Weights of a small transformer language model.
Size: 10 layers, width 768, vocabulary 50257.
Architecture: LayerNorm before each block, no biases in attention or MLP, untied embeddings.
Training: a variant of Adam for these matrices, 1337M tokens, 10201 steps.
Each number is 128 + 32 x the weight over the matrix's rms, rounded and kept within 0 to 255. Layers, rows and columns count from 0. Numbers have three digits each.

# layer 4 MLP up, 3072x768, rms 0.03, rows 2060-2273, columns 640-703
109185078052093094095113134135169166164084167077115121083089163170141165134139121090110155123102148112125110126182168185174147166128062107139217091024143138131059165140082184132130141133184162
119153167108092142134158118179095149107167105124100095115042086125146151074090171126101108172109116175140138123062142126182119149177077187113136165144156091110139142066179168092146122135170128
114103120137139184139139167202061124142155076101106174158092167116099161086196140063122129182089141115186133147112167145113124128126109127081165140148124101171121158118165075090122078134135149
113079099111158073100113122127150144185120148131159116111129112178136100130086102131110159113109113186079177105114131123137091182148040083166148118118133088132140116123135105115080183138161144
145147109105141144125109147140128161151132144152115118141155159147167142080087114099195160098122106119200149133107134145156135139150160134140105118126144102111164178139117115179131135092119157
152095144136070173141102149152090122092160072158064134157077115115118143146098133124124120094133182087081173126094135079126088147136110177155121101177116159134134071135100137160112138113143075
126098091089106161099200122126099131145153110144123106054074136152181155118187168058138082120077143131136112181143184131109117126141114117079139155135155174180106128171101116118123075111139125
202102132090078136138132122111160097142120148072111143179134131125113124120172151137144094114117136105130131226157125153110124125153162114144153132119108107170073115100104163151157124088112149
113122098135134123168141153159109145092110073160116130144130125141078154098101106110120158150115106120091073131149105121143200120100164159083109141165185120123047144134182161114113145142141108
086137125110174081108083179140123176141118109133160086137111121182129150124090145083089119204135103107081255110089178080165127175073133138130166130090142121111166152119125076104017146165116124
186128130138135126165089113119123116193121156095106121110141134132129132135127104104147145109147147166097124176105170158151104142109145092156148144101113178206125146096142149089064121170119118
168119132201097151138148157182197117158161173114121156183132153081151158111137102112123111199154146144140117147081131158166114152092100171115170188110160156141123126107161115098105119103101178
120128136136203163158161167152118096112118037115207099108150085172073146099142135134137150076129105068158099118187142146081141121099116180106129170089195134147089161081046165104114162066136106
153129144151082128128120184117091104106095090153210121114185082136090146141124130146156134096140129099147161126152137151096158129125160094083177114089134109123072093176108143151149084115043112
147102081103184174212105102136092131179102190121101190101130169170094109084157187127160162105160136066143101122176134166182135113144158150131236075150129099149052145157063158131119123084128031
207139096089144124100171146121137141208162128056133132116167145137156162098172123180106089121022168106166155142136179189110154093148128167145172198060115068183109118150092137123121089136131084
152138201118197140191113152082107187137065134122149124162133125157159097127172130086150112117134107056125165087134156143147156145130126085099190089057136147065174099104076080087110111122225131
119102152155099138142141102117137121062062066122107113170141144129117144144144132123126144087125088100156107129119076155132120147135147065110156157121131098124138155111108110141159133099152159
078088114101069102128097118123175120128119006075163076110093146138140131174051129184108157083103108162137148125104097021124137195129115126134134119118151123125164125074118107132158095088118138
126099115134072122126130127162162128125096173134082133177122088120141255147118138136124081143116140111100119113145150095101124096119105189132164167126178162208074133165108111123105128105121044
110138079122076186092145068114174148154130165071102132111148120126138123104150094088104133118150183146147111122163173145192142114095133019134172150137122145090156159112187169075095114131120117
161143098131197087072109079102172164138132160165103104113143123069152231127159109104163078167115133142135126138163094149129081148131095147131129154149125170169123150148135114150121108120146107
066085138122121156116104114154152139135125102160092146168164164147084089103111127152071167132104167130111162053121062104110123150124116183133178116179164092095123127118153119144126131121111100
130098178065145123156200104106074172098113231140144053082147143105174081115137163036153143125104158123133104115117143155174137140149144111158138108063064168124140130159074102158076163035053129
105104145078127136129153151108145126077020148082196123110077158205138097146147178073116118120087100097177144107168143121122141105104116154087105150076128096100112170145088136153117084074138134
156111082114127078165156117136120171104082181181132136122149091161077100100101098100130137065147156168104188072161111095217105152114130127152156137130135195173145057162100134170051123101084088
131128115135070074156191138100144150049079106119131182127120135158111120090148153144118127121116138100132128145091118105181137087142129137046120107117149136128073197136064104216114081132092082
103096089118095088139139123149110148155067148090145077127179159134092115096140146144105148136095128170142145110155098132165102171168171130148152123117110113092175076123078087183124175096129103
115094119058140071128134138133093136172159137095129143068161143097195190098098124120107068124098141112119112081106166119174150147096135074117184229126220181132141112088111132157151180160162137
167115107129152091074118141148150125128061092151122165192224120101026125091110217079116127146154075067108148102133094081097127072119098114123123125156198128146123112117104176154100127109112141
170109098149187090154104150124138121201126142092038118105106137107084125066105141126123158119096115140149180107170094127097112106103121135128142192140112136131122127108103123152132180131121155
151157110146133144198139112178136176147086098174098108095133180183148135108114136083137150139065076115119071208116144046177086051160140168103161144148129091100204115096142175138082169167148122
125077142165067104171075144158092157114120171129149153054197128131124111148095099092132118062129185128107087127096099157132091187122154040135135179110131207162159125108119154105108202083145151
163144105158115188160117132114114137144135089082099122107158205067124106103167230157128077052068119017124111183152095121113074124114186168148155190089146117126133171142083184152106146134098063
175110158131131139066096112082099153117120137136182159112175119115126085147163103155193134100082171132134119127101079145137173191177123083081123104083107174026092054083063140153078087122102081
091140183138072109097226148104132139065091092068184113136100111222067115101143132104190157137062117132137131129121061104085131111149099112072133157157143105093060186085069074187114182105124067
173146137158050054126172153147054122099196112156120118207142063109137092149140148164132122122130208140134186101113087132093135072139159192093115120167147094106107176130104140176134131094128087
143123126122155129165144148181129160139120123151138083110133118172126130140135141116125096147149154130132131108089120117139125140121134105139173131124115135141102119155109121141102139125166142
097127144185058125058144126118141181173121151216129204138181196140153186062140159082137156137087120128135202146039125129141159167153107094134125134139103101147085116157074108124130091101163161
113111142125089124172156138163121145169068159136178162100101133219133168175119132126144091103063184107086136183101146091112120129119143120134111155154116157128096163159094128120110126078115106
144110077144131048134094178160119111156107108122128107155098157144130108107131116132124138165142150141116071074148106158131141158132129170176225074169147099165071115124075126106090126149113104
133142111117120119125120134115132133113105117144107111143117130186111148147130117120142106115126145086093139141149141125145141144136115155114132115140136115122087118145117135131102109121146091
114062179115075112145137121183154120143142123110144106101100148146111193172116144092150145163116118134131129135150103118104102178102134135112146209122085116183096161103171131128125155171125151
134139135128166131148137124133128141115131102118131140118105116145114104163116110140137116119136136117120146140137124115123194106129141138125137128135159128124088111114113144146121147101106115
213085176118140117085156098156072144163069057118102066195121138118137062129166164131067136125100153102083171109110160182100152130127121148129152133135161175174144136098137160152078192133217099
117155140098132123144140145175155156096109032105119090165131187142080146090160135141148079046003145062103148145127151091149099165089128192117175169100167092062028120120068115110130126049126111
122140129135084179148189158105193177175135082058098103090048192127055116172128121136122075132098112138113066173130137173150163183214106143102164052124168088122119094129101125115122159187169133
147104126118106129115140128140132129135079072141135124115141158135100139141112131110114114114087152089114169134145145107104082155112128135117132129129123135114113118125094109130088128100124092
100148085129144172170141096083131130153145108183129098117094133202146157202158143184123096114132129126170165144175106131160078115188110142152203172103094120141137156119119127132129137091175085
134141115091192139093107199102176120092120076158047107171153117078111108170143155114090169104151220076125240143093130142084179143167106161155112107036113115006066156100077120147108062122141138
173144144152128101153165133104065192121087095136079154111147130147109170103083175167198126156086149146145104105142144166147089141111095109188095159094182146136145107096126147101086140140164141
095098108117133141129086145185080170169137155141116151095099133169164134148170173135093159142090139168094154081164126090113067171074106240105135163113118112126160169146125144090000191063092150
134132160107109089131116171168189203192122114147062147146100134123146170084077150093160087173078126098096159150160125128110150146156069136113127123141122080089095117138099102158121116136148119
146040092128116141142126188150119166126165098130094126133129104146110147177131152133093127146167126119097075062158100079097164118149156132163121154133178137139172101179149139117118161123130150
145142095126088089165115130202146147159151105125140128096140169132090154119124136146125121102106138118151137134149127174114097148065088099152124136154123086164098137123188224103093146137165132
125131120140111165170066103193131150137172134132179164122160165120192096146153141129103135142102136084121107147134086159156096142167099015133098157132144157249161084120118173086107137108099141
089093081142129154122133137179113141094113110069133162118116119166091145134113144131091147138091134093090126064061129125116167193145129149069186129129136126108132099162132112106157141165154168
144074127076107075123091092122096146158116147109170128103118130124127092131145096109114149180122173120074145106107180117115132111162114049129122152106140165131110111124119148109114095137080142
188110129157181110134053101135152133128085125167070084191113134105127150070061126133126137151132114172113066087142122089168101161131136135151084156176181071129134158136147175165120134120091088
121137153095151130094153180150090135081115110161126161119101157202152113093091136046148073149146166106128158154102101128150104119138148103094137171109147128161154159175098119059113204171135129
096136128118112138139155119089149119112110071113132114128112120167104093061111137119172117059089153052087140144134189084133157091189111139107117110123121105122153157134093108160107143124091108
107160116100090098130119147099133114094097154134080145081105127116117043077140110059147135072166146131133165164124113118188152087213153088111161122151123139121072177121124157165136098083140147
188176123143193147128157140123141104108155121134078105171096117148081137090084160125151117110095150139108136145120190136133151127173098134106103137149170202119054107166069166108094181103064000
078121167043073141122210152110111143133099110092179091137129153115175132174180135145156132068060133079097127114138170156217172211194096081126168157088106134101094117110076082102127130141167107
120133137148146186149124136162100114098129109152094132155130132130107092158070107152125113131185115118115103059137137154179150142130072098081145135122123098109134094124133135134081149132128117
133141152142144161140111140142113148126131130084097115122166111135140129127112118135126134133125133127097183145121124135148139112176112133145145125126122122119103142120126139138097141121123121
063102089108157072108166166121140146173126056132098148125127089173091165130142166146070056124082167140089168071117162091128105117107110187082151218130156115118097129185116169112081147113082094
114119108124225081146124064111167161113124153147155094157139125137166081140143109116103130059155145156095184092120103157146125140038123137112083126064116140065096140089107147117097150143121074
090063170082146165143110106220167115160109107125110127132119143223173103144133157137110143149060118089101181156068148137158110158137105153127216144045132126039110079116122198096152101097106165
080167164116068139124125148159153177120137118133151096146085120152131184160116114058148093114175157134166182129145154130160151129112081066110144151126129168162183136105155102182085131120117141
115152123127196095131127105167130167135111144074049143128084192155136111069119141091129154156055136134150157124146171106139128156182097153072120131086125180078069127093108153103161122148086078
084136119153118145136135160111080159089149165171130092150095076096151103195088100120150143180110088101111118102164091123129177120164137132128129108172144133117059139112157127173096079133110138
176114183135108132143158113079197148142148107092126153084122154103102182089133114095195092118113144158174137161145141095128120133143129084108149124158141129147150159139150130095088165132126107
133103164189070125111136149137045138156173106135118124112101069131146100194112130142103107149145140091133176123106138201116172122111103142180181118142117057088185100138157126191128099113145086
103155063114167097154150156118131118132086087087149130102168114134058120060164128170092109095069172055149137165170137149133146077107153169110101084134115152092122108116099142117095159038139117
148117112098119139123152144140087128128091175150100153090108157135092131117143122108111119135147140158141128127117103193137105109152157117108096171119096077120158180102105123168000136119131136
134145132080105123155098132166088137162065106186168126096112148140140097187104123137088098180077188158117140118088064174192123111151167092149161095079134141178103131136132142100125073157103074
144084131159135139086087153180085126154085108106116121111097076112158108110142174132110099160130164122109115107220164158133097086132092110127134087081169130145077103184109166096099094112130095
109100057212174149180130114072176139105102115047151190198115148158181126163079151114124167122146119116116168149072148117188105134160131091155147108138115096153180159124077145101114107104089123
138081095093041140135153154118095145173137139128194095090113106138150121185139125128084121115051179147060169180146180115166129092132092177118147155116184071082073162123138146118134086139127121
219122082136156158102068162106126144108165155080120131092164159160147150137153099135148134089101191114131106101156155119145112104133094171137171117119132156110064121101093167078127119107134106
155116099125126118110209132120093143093106117126164121142150139122089125132146127169043109102102110133182167090127186097137159125129146058139115091098133096071101080093109119160127105070124098
130051124150107122155112096144128143135145098125123123083133143121126131146115111115130107132119149158143114145153136125152120124141127138125139148143169083102101115154118120189097134130114102
093114117095120146118168130154084168111137117117172196113067073155089131094095143111103163141117139096151103077113070102095070116092133185069142166100136075113105150097171134109130136137153166
139086112132069112125159143114175142172091154111107110104141085168104144157160108132103093115128163125120121151163133160139132145142095149110152105148151107106149135114124120111143150124138138
093121116119123120147137155131118167171119129097131136153137117149140116126115132140144097134121120109126161118154101147176142129145109157136134116127178104143109140144132138141067165112120093
132131116110156149082102156119120134084123110203161042091106113096141115114082151154088139117085096142151164140071178131163152073170108123165120137082136081116123205133168125162173105072134156
124116119152186108125099103159164164103137148107103162143113130108092069119105092094174081133102152119097149129157085161133135076122142145087122146120095134152121129159109171186087148088080127
145062143174187185135117141161129113109137081079088212122167135121080137165076116083162085112090113069126173081155180089077157124142159147145135107129170085172092066126112148183128211184184148
114118142136080170136150156167120155137120133136096176061119130193050091116169154077087160113066136121058077182107071124157107087135117156136166109104137207175103074115168169112099145126158123
126126091105144083217141129091138177119117147117089092091075179187180113104131140087129154105078117152158140116193160162171076147170160067139111124142209129146148075074104155136140124155148136
136156120118080126128167141113148180149099115098118091146141133169132158114107137119141138132088132088110165136100140146122113145127112148131126160103166148132113143157164120141117123080118134
148132125042137168116049138136161132142054174143133108071138156118138110118053138163154125201143096126099120131111149136161156156122142145152120157096126104109111131186103132116125132118090147
101053128133176117091107142150118166113130113106107137149128104172131156161063176110088159131142119110145126058117140127133118109105148130152142123108181133162129102140153143086119146121158136
202164131126161080151167147115115148125155131130118117131170183171114135138118204121074132112086146111125161142124137096098167171164176142126152175081168174136047167155117138095125097117181142
163107131145126161185152073102146138209189128158075061073105153148121139122072122136127097117115078148156104179164144150132123155180139156146130159128125106103118132147110131111147153090177135
148126163162145142121133121169143121124142177083141028168166153125105139151118089093167106099118123111156051120162125196137181116097171115097134191132119135122097209092069165133156138049081089
145132158157162122183118165065156115138119234108123115156100140192099142152062158087137157130125133141131143127154156099126092128159120115122137142114086156154120031162108138141065141136071077
126090202156150129133100138182105175155086118085153173135143059135134157109092154068142165153132180103129131094143171131171114111132080153112159179143165102098076158200092132190097172081187124
109115108150090124217092177118174115115145057097089100163193101121106095127161102143137094097115119139188167167211131144083130104076175178183091157160120139114135202115070203161095145129119097
101123141130179077118125160161155131094122149034117152136160134126087045115145101098161100166133138099158173122149159105132113140170125130122090149085126119112056197110158090158093151128159092
135088137097141173135138146124149130097134141144143137125121138134120151109132117130164125135110141127112123149135121102150133138093120132106151125104135128110095134140120109118117119122141136
130113146182150120131132178136082171112129079098090140162108116141100099157130167106111095128133195111107133108123146111134143139132123101134141164121162099102145196107102123122094167128136138
135104147133139110150128127160125120105132130116161135132115112164084139118110124144145131112136117138135162156109145120126130152146086131133130137119153137113094143144137132149131123121143154
163164121145143168140124177075090119153061082206159081109159080119053111092123206105136165158128117122067121066080141178123167072180090141085152096149199109133176097127070133109121097130137130
134096120090132124140133159167121140125151116143135116154126132141110120134131142089123121131108160127128156130122125156174133141109102108140149129081142126125094136141137178153107131144163127
048104130129065145165137071149123129103113128124110102111076183131124135199112190116151066114155084093099148133066133119129107113121166157134144158094160093076137059169136141168130189118121057
045108154066168174163083137151084139124073116123127014114133130142031095092102090127122104113083164081114103059102138155117113166141122178168124164110117120077180132157158163086056213174181101
150118105082051150087094108144160183126128085174170087096110129187177088139131145131113128142029190135106127142085111124125097093116121135096173164027132180098110120127107149123120111126128108
170086129144114111120184151118044139104124157169180157080167096144083104109120163082121100095145202112099163179130061170116073130130143129070136085130096167169102125178095109107098088072142060
049117131086095137133166124158189139180211084104063142151176123207135130094104131135144160160098153105142145139114075091161121131087046137088196165139128102099151149085130089125130144162078103
094142159115137191153133152098143168111062116142150130104121157162097091110115168103121158138104097110163112120118082117148142148188096097090129135134144123136125116125117136151112157146122131
175131177149113165158151148084076150127152136160141062188185132175107114125178176121096070097137111146135178191146165239168130113106158118112104160092104098108083140087035129152117092135105124
126137148096118102145130129139105142132172090124163138113151183214166125142094127132124071124057146185091163132115118138105148159157149118107203137064156130114062076169151162118114084148125112
133103085174191086128138150092101125141100076080131082087118133165110118181174190187161124114129163093178110134187152207083184190163077105154221118097130094118090115126115118127123116098204086
149065119125078139082094107174127143127053150156113129078116167178182167166090164139091116193149119120054135116130149086113111101119096132115154133121101129143071121183145115121113147134133146
112110123070130143172110158176149127121054139117105114143122145111121086104103142098160126108129113164152143137197210183115144155093117132138216126062139130198017124167142072206114124071078043
128070115101109138089071102164156137136213199148095162120145177176145158148127100113156094126134166117121128168091130123138140153157127087182194150074099103150115118155144181091141154153116138
158109091138119143110164118163132190107109138177144158133098121122086126130132114126112107126119122112138132120131123147145136145131134095145139128114130127125147121134140135133099122108126147
164161109119138138137125122116127136193116142093113136115113107135100136071100169072084128191086132132128130183185070136167085135127143115076139142196159135114120169107118143151113162119090121
153105145136136138117134153139128160135121120151109120178122119140093142125129144135122152127107129133104149106172144139111122149132125146122138144130142118119135149112128128147085140104137123
148151139158150089145189118129151150130115123079077135133142139128108188088158157133174166155131114156092127160147106197140114104086190112083191143121134166148153137102173140150122153125109130
144156090144137118074101133169126126236142132117052078096150148170178150110114132115165106147113106090109094116157094172144145142182099150057140156091124111131135122111176150097157089136106131
114080098155082148171145108164129146136152098145136129117123148099145075122117133136084129177168115128118136142092047212125160064096164193132135197142108114076138163097149190143074133120132119
159133138175130103147181117154106124136144118142100122097118142117089135129131127133130133152135141106113136163096142147141125128142140121077166163114147115119116104091134137149118101107123086
129069135138128155144125110142126129093131140162103088116130161170110156180122148151128145171159121131142092156125207145074096175129125096124153115114138108162111099134086159147141127152190144
118117139103117097115108146152141150124136132159067086149128157154123133139109163134109140125154166123160137114137113150129116129124079121118163143126138129112099139170131126161102105103103125
098134114192104133102149150117119139160149109083137101163134134133116097203120122176118109172115109138113146098118119173071183105154095107128163099139168114073088127133125111110070136153134091
073083090125092120099137151115152147160150109192069107138190112116106149132068110141171166141149153141120147107063147087152124142126131115166118082109103113137128087148143106191075158203097168
189129147153096079146151133142092105103113098129138175165140124121148122175060166148134089087111143082089160147158131132124220123142093114174147135138086136170107091146109184232086091134105110
135163087088093101129120128147085167101139107169151176087137169145165177148138102106090091122101125122139122129179133136201088149188069108099132146105153117113141071109157192102153111164149120
149122090117127112049168112124130117065136060193107105120129081111185098149157162092091067149147170099131162145103122156143146194175123154113096118122148142084128131141154129181118113094101174
163091140174120123104104136105139155105129134150093117155183172117119106147079153100065146162139104121094170089088151135156135144154162087139140110143150126081151091137079121152084117123136116
137126090135188103168109195151132192131176146133116152130164133128167153081122208092130129138099170122196139097103128120160107101122103076092111104118176155112128144077112165146115066133206123
142100101142098093162143147126181131170152155169102106161112134125167078158172182125122100114091179055097087131137141160073148151144139133154106147108194047050131202121068185125127154122113135
136116111115125169128128131143092118144148110126119101132167130138128140109124175146132113117109185118123131112130164133146113127152111151165123158125135151135129131140112125153068090138157125
101148121114092108151105146123111131135125118143127136174066148127139077105111121142114097147165175135085162124101142160132079171121142160111143164151105152146096172125120123125108095086095064
107165136108118115086081133066127107110156115113076151132145128130099192144138139128146122150117139089137129137151162134113144136166117123187081103198120168131141103106100138161118102086116100
099141139149175163114089165160125149078172143195151140163109147205145090080090172133185102151089142153104092080089096143169094143184119130099142083084108109095073113122130148153130130124148122
155097097117155175193134120173132135165081165090159158081165131144166138099118109139144141131069162114085135125078065164152133122090102117129165195081081102106102080184132207094102150128121096
146145135212049117174103201110140131127120066148157117146123117121111166096075105123134079150175136100149188111125185171117169141140153134132147112113143136112056141108090160132126118111119130
093109133091062122180133161098096139090164122200131126124119080165053201208146134143118165153156167059143102099178102089096124093083124111131121114149104130062131131114172059110043129105099159
157166158061112199122078104138115143195105121102172149167239219121111139107182181141139105131066120068143130136111091238101142154132106063113169187082121062194167082114065119099155147093143141
108099121081108130118148152141109125161185127124089168083067112193170145121182097103154130150124135110152166155108174092104098187145094116139146148122145133078146166089168126155146203135168114
112117115234097113161149122141064134123127133046070108168085118123119096143134140131122112161142104027110116140145114147128139181131142117109123151163140014155067189177165148112108108099166142
146133163132152122122163115088148113145129128052117148154103101118149129141150137126116157144202153062092176111171159127096172114138089193144180153147104098129080255151145175088139081128059150
110087093128141097129076152158139147138115144128101139070168142126112131118122107159155118068092146118080125125095132140139110116133155075169083158110177131116101133158147136106132188094137104
145085101043073143097127134158125109234160099203097099168138166176097179091181158164161126098137155113151080192154092127132116178071126156165201151127139171169098127148068109111124102124101130
117151155161141162177100087142139118114106104111129133123096142167052128102125121117154156105146125087131139147140138113121097189110162097166182184129166073118147129105154205153146176122090132
147044085123115085116069130183128110195097149142142115130066175141109155102082098145143101082137104151095163084096116145165131126136103166158126160075098116185041114205147132147180130116153129
143120125153126141110175131206116134198137104137050097082079164156137073118125164049108130191094073102106123039112193202250172145144097158141190088162106116099071100191118102089150136151123133
147072118147108111114123130139111107149104127166079105118144155132139116142070129145137143098140124147138165165159153146092127136105153167136148129117135109150055127129140133174107172125139149
091131108137132073124133123172056113131097138109111102052116091113094072117064123168030102144112159090086207075117175099130136122132145162082131115178098148115158056128167192104080110094086150
104140182106104209102172150168077146114147082105136073157122094107129119145192085096125113175144153132110121198127119172125138121152125042101109119101138092123138135118086123093116075110128125
107112127168111164167060101183125104166158130140167154122102120134075126119120130155158137161156164160126087175108071173144127141126126112109138215119121079164076135147198177117110234079106147
135103117138148091115142143151136139119148091098078130142129152144131151129123132139140107129123139120122157119118135147142128126136111162099132117109138120132104134121126126148115171133132141
120159082060131179128119107156116116077144112167174144125168107111128097139148154137128175121149109072123106136126098179195114146124146119114158142186154089137158176178174103130124174101139085
250154136128138125134109127131135159133101112137138127111178154154089107043107186100101132107143097081118126149146155187111146114184112114087090108065154144122096097149122109123102109085117160
110120124079138182100121129184107139151058121174088101049141141203120132051115171070153180129112128144156113101104166138113123131095042133078191202106103157152100167194086167068094112090152135
084103105138156134115108138176134165165105177144117109105084131193124164113144088087168139155108129132080155127087075093171080139112126100095135142108143137137134196081135191139137119109091157
120122124106090159151147143137115184109121141120138141140116164120116135102134121103129101152127166104129160133109120134147139135140110132133128126117135103124098108126122132150133120138157116
157123154169146132132160139101141163136102145127117110161089109089134122095179147114129119154126099118148172176137123127162101113111089116137138111144133136142128136072188063171130142095131132
082108133138139168085108182108066151140145118158082124089162123145123100130099112108112126124115147060083189136105158135097181166082113129113154131070121160139132122161121145134113120132123156
177149138138091150082111131148188109165084145130025106110132175231137146054074120121180121129087223180142110057130175092169127225126132145109181238115100082215145162171105140161139111158135139
150121130123145157135116183096111159146141147109149155093149154119106053167123132107078147128112142094096128133152126118129182128156134122093089138105138090143152122149090138087110140105094127
170136121156132164157076123159139148206108155124095110101138119098174123086105114113053133132127157125131163070130115132109110168082152185115125149151121159176138132100173180098090182061168134
120130168150168152084123105125171133138165090116095165130143136127148140117119181143119144121063125070077140144158137112155168177158123123106157123094128121126091114147106129128127138165113151
112134163143154124146166180110111109156105104130111087149122073125153090172131147146102137089091159104082219117181131156141137087126138142179185074073148138104127115089165143176107101075090100
115079185108184145159153188102170186143107139124141098136105141123121126100081139090170128158157155183148152115088164102153126126101068081063139170137117084098133159163139099124159146152134102
140158146153174097097145183117159164159128145099154148175104150200124142088137125118152083190126154162085149132101103063161097098151097035135161218158141051168129159108060132109112158159142097
108061144112065105146125139153089126167111152133131123123151157163175127154093142120104126133045144185109161153120093085077132122103143127099210119130126073170119133149127146123107122164098081
044133130118062115127112097144112145146093082152132116123083099127071113085231123160122095099035165118112116163172162202190084174185183123045187173108124153118033158134126137067111115106100133
120132161090173150166153114145130165127083133153163118124183140169107121125111191134166087117052164080115157135120110134118143123139125123105182181081120115134134181154096112137127187135123086
064153136173075123150141146163153120125165180132180119168129154157156100144181128138121119140122233144114136113160107102140218152163083109091078075122166125100083077089108173065105106183121159
130149091141135115187129159140082149094139086051084130134148089085088179120049127128181105158134095117099179132122085150090175134083132164141123133136139101144118129182131184153130164073129121
129133131127148080146126165128127185129145132134120130145132115145124127096116121129123097134140143124140137140138121135144134114125151139105129117109144116151130108131144146173108113092122097
100123122122110084153151119141164117125185116135055132154118190255141101152176107155144053165165156171158111167160193052079147223150159137131147183060163134138067162179147169129149169095116150
091124137165143144118135153141103151124149129163126120148140068091088159079145134096115146103160080097174115122151109151136126101093127136142117109134156141131137170077171115184079117089136132
174140168173192142177135125111133162188095115147059109127136105131123129084111207030116137185129088119123140141121165114177113098133074098084148079114125137152096162112165192200138162133146128
137120121127117147145118172107108166134140117128118099133139135120123153150135122116113157111131148140139142081114131137157138123156128152158170127120129130137122142156135153159093130121133133
151128139144121110146142147151125153108103145114133132150097138134108112150142139106128106127132160102132112138085138149131123098129099113099140130127159120129141144114123085137120142111141132
098099150112074132137128173163130132138091184176121102077168197162141129133164114064155148101090105153063103085104111073201160181119196111100141169160110086096110115212145126100154164113063130
125099159136143137144139128133121194143138124107114134147080170142101142140123160120137106121110102114140163130126133113157147141138074132094168121116179139142115135106124143124090131126112120
072136156141156121134155146158176199140132118078143097151114093159149093158149221202135149137065109114069115106062133038250102123196062083097139132051081191115036137157129129126148179054182030
094122125107137134104097079128157106115144116164131215143086140164139148137134113167165139140107166068163083147157071069092117173114086091125134165101124146091084104136156142147086158155131106
149148118074086067132189147151088190109115079189106097078081130170145147117102142097103073168098159143140139076052097121191093164090111151120143139121148190137129145104118153079074168167134151
064132166132111146044128105102080126130022139149157124086070105161134078159137144110131125162096164152077177167111115121140088120153143156171170121112057189120046153121117123108144083162099113
109111098135116109076117169085123100112142093157139086159142098156090104153161135115140154119092155078163110115133139122101133103183133117127143066097140143085103113139114128116120067073123150
087164147178129176085164151124122168102098150153195082113103059133141065113095155143061138152091133136103183143138112213195150091153109116115126106166093143091089119119136135101154117139048069
126107125151129107160120122083043150143165145116052142190129146104135207186163135119107091138132136100162096164156145135043103143156134153124144125135132140156093101123107118150088110161134074
113075108160158161150098196146129109166131081122112118169185120139100128087132153135145163162062107105133121071170122170110192147140135072135151126121100098128104116178083116174132162086151081
163119086102167111155137083060149115134182123130126143147073160143172174124135153163147096078139105158126128168170175128116096141107158155166162119098100102150117111071165126129123105150159106
111167132123170097097166120126108175075102136138102068149115154142145167091109151118140141122157121170117081124106109124137095145124105146090125127148158091106112206114147123115137117168178127
108096117112144121114196112119162164084111150146174139125084129174152099135098124144104134125142150148087097158105137145140063150085154092129126174075102129127100168162130170133154107138139065
137102146135165093169164173116163146164108063157105173137041132216152131111109139135123144152052165101096176066085156117175089132154087138151102133113135113129133169114081113130083175161138132
089090084135139115103182060140155184104116109105140098132070153174130137174089093083169121129188160122165139195108163131148137130131147091152220089099080134152127105075195105157106161140128144
121118133119116120133094149176139119084092135126119125125119128134079068132161137080162134107141125119108191146154184144152180134133164122116093115128154131076137140078117215120140137164144151
113122098173099129110127146107147124099140117087069154191116133103124124113130130092145090145159129111112103113116113133103135122099133134094123181164112126173161160149150115135091217124129081
172156121115081078099107119151108113114120072137150133115173117161121086118153139140063093093132123134118186136068088103122130124123179139066115175145108111109122162196090127150145147110076147
128111097121107137165122141131131166115109116118113100119103119145120119153129138121144137106125141107107140099124146108135103138126153135140143129130152110140132133119143145130128129115097098
119126106109125103050065156133127169146109174141026098112152099158085140086157152149094159116060176056110158028091082161117153150121075116142109131148138136105120110126073200182109159102138105
095092138192078138136094188164127122151114049101059139083121043153107116097080140081140109088129080063166109150089131166172097145082075120127132085214194140111137126114141082179135145121135168
116094102133162041127172107123082113130149077173159108172107109109114139097142143128076113077115077140092118039098153188151123122139108145056112134124150061100124081125154149153110091113127116
150139119127133116121155122134134148151156101138117124130115130128140156134126100148130142148138147102131125119143147081140170175113135105128129155145136078129102114165124162132097164106152136
130156121122113180112061105088133100132081193124066190156093135183088120170077143057203119134090112135147101156095099134153133185178167130101169184187163144168148114139120092153126126088129183
220171140125140081113117168106163143154108113117122088146145078139115110140078139152142068106115098086108170092166121157150186116090090194159132147126100135130065167103129051122142119104170107
129122105109144108135127132129166161071131150147143146113159207145105149169043126153153132144125120161149097035110162101109135130137124136086155113141158080165164121160165150105090159178166157
124113118118153125118157131139123139120103122133122093122132136152091161113128179122138111144129139111113113118141143149153116130135132139125143134134141101103072134136149163111067109119106119
124138142079097121117152123146128132054202041183128112162151200215169179087120152130136110187091169144090148152151152082105132169144100118128152179053124146153080165169084150087170160168118140
154101115120108145141159165125113153104129096125135147170137122129097129165119122132122115103103165111096147141139118143171163174127105113104158139134145127139091094142109093170129147139128120
129138068182165144121133165129114147122209084129183203146180126135159158068130129152142077124148135119129118175115103150075060131116081180137087152208179143150144126178128114157117094118131146
137133120138125147124138121128132162130117149085128123144128116140104132124116121151115135109122124151124167122126129126130156141140121118144135138105147137131099121182117128119124146143117096
097111156170165134151115226103126175189149111116150105074150103198116104129102099160119078133063197130123108051119100122220135129139027113115150147105077140158123148106125098171075186120104100
135120148141130121116124159166109138116117147120086159168133096099118135165111101111085151176150116156134200087153084094103112163102122115148131123136180103127163155137156128195068183101151098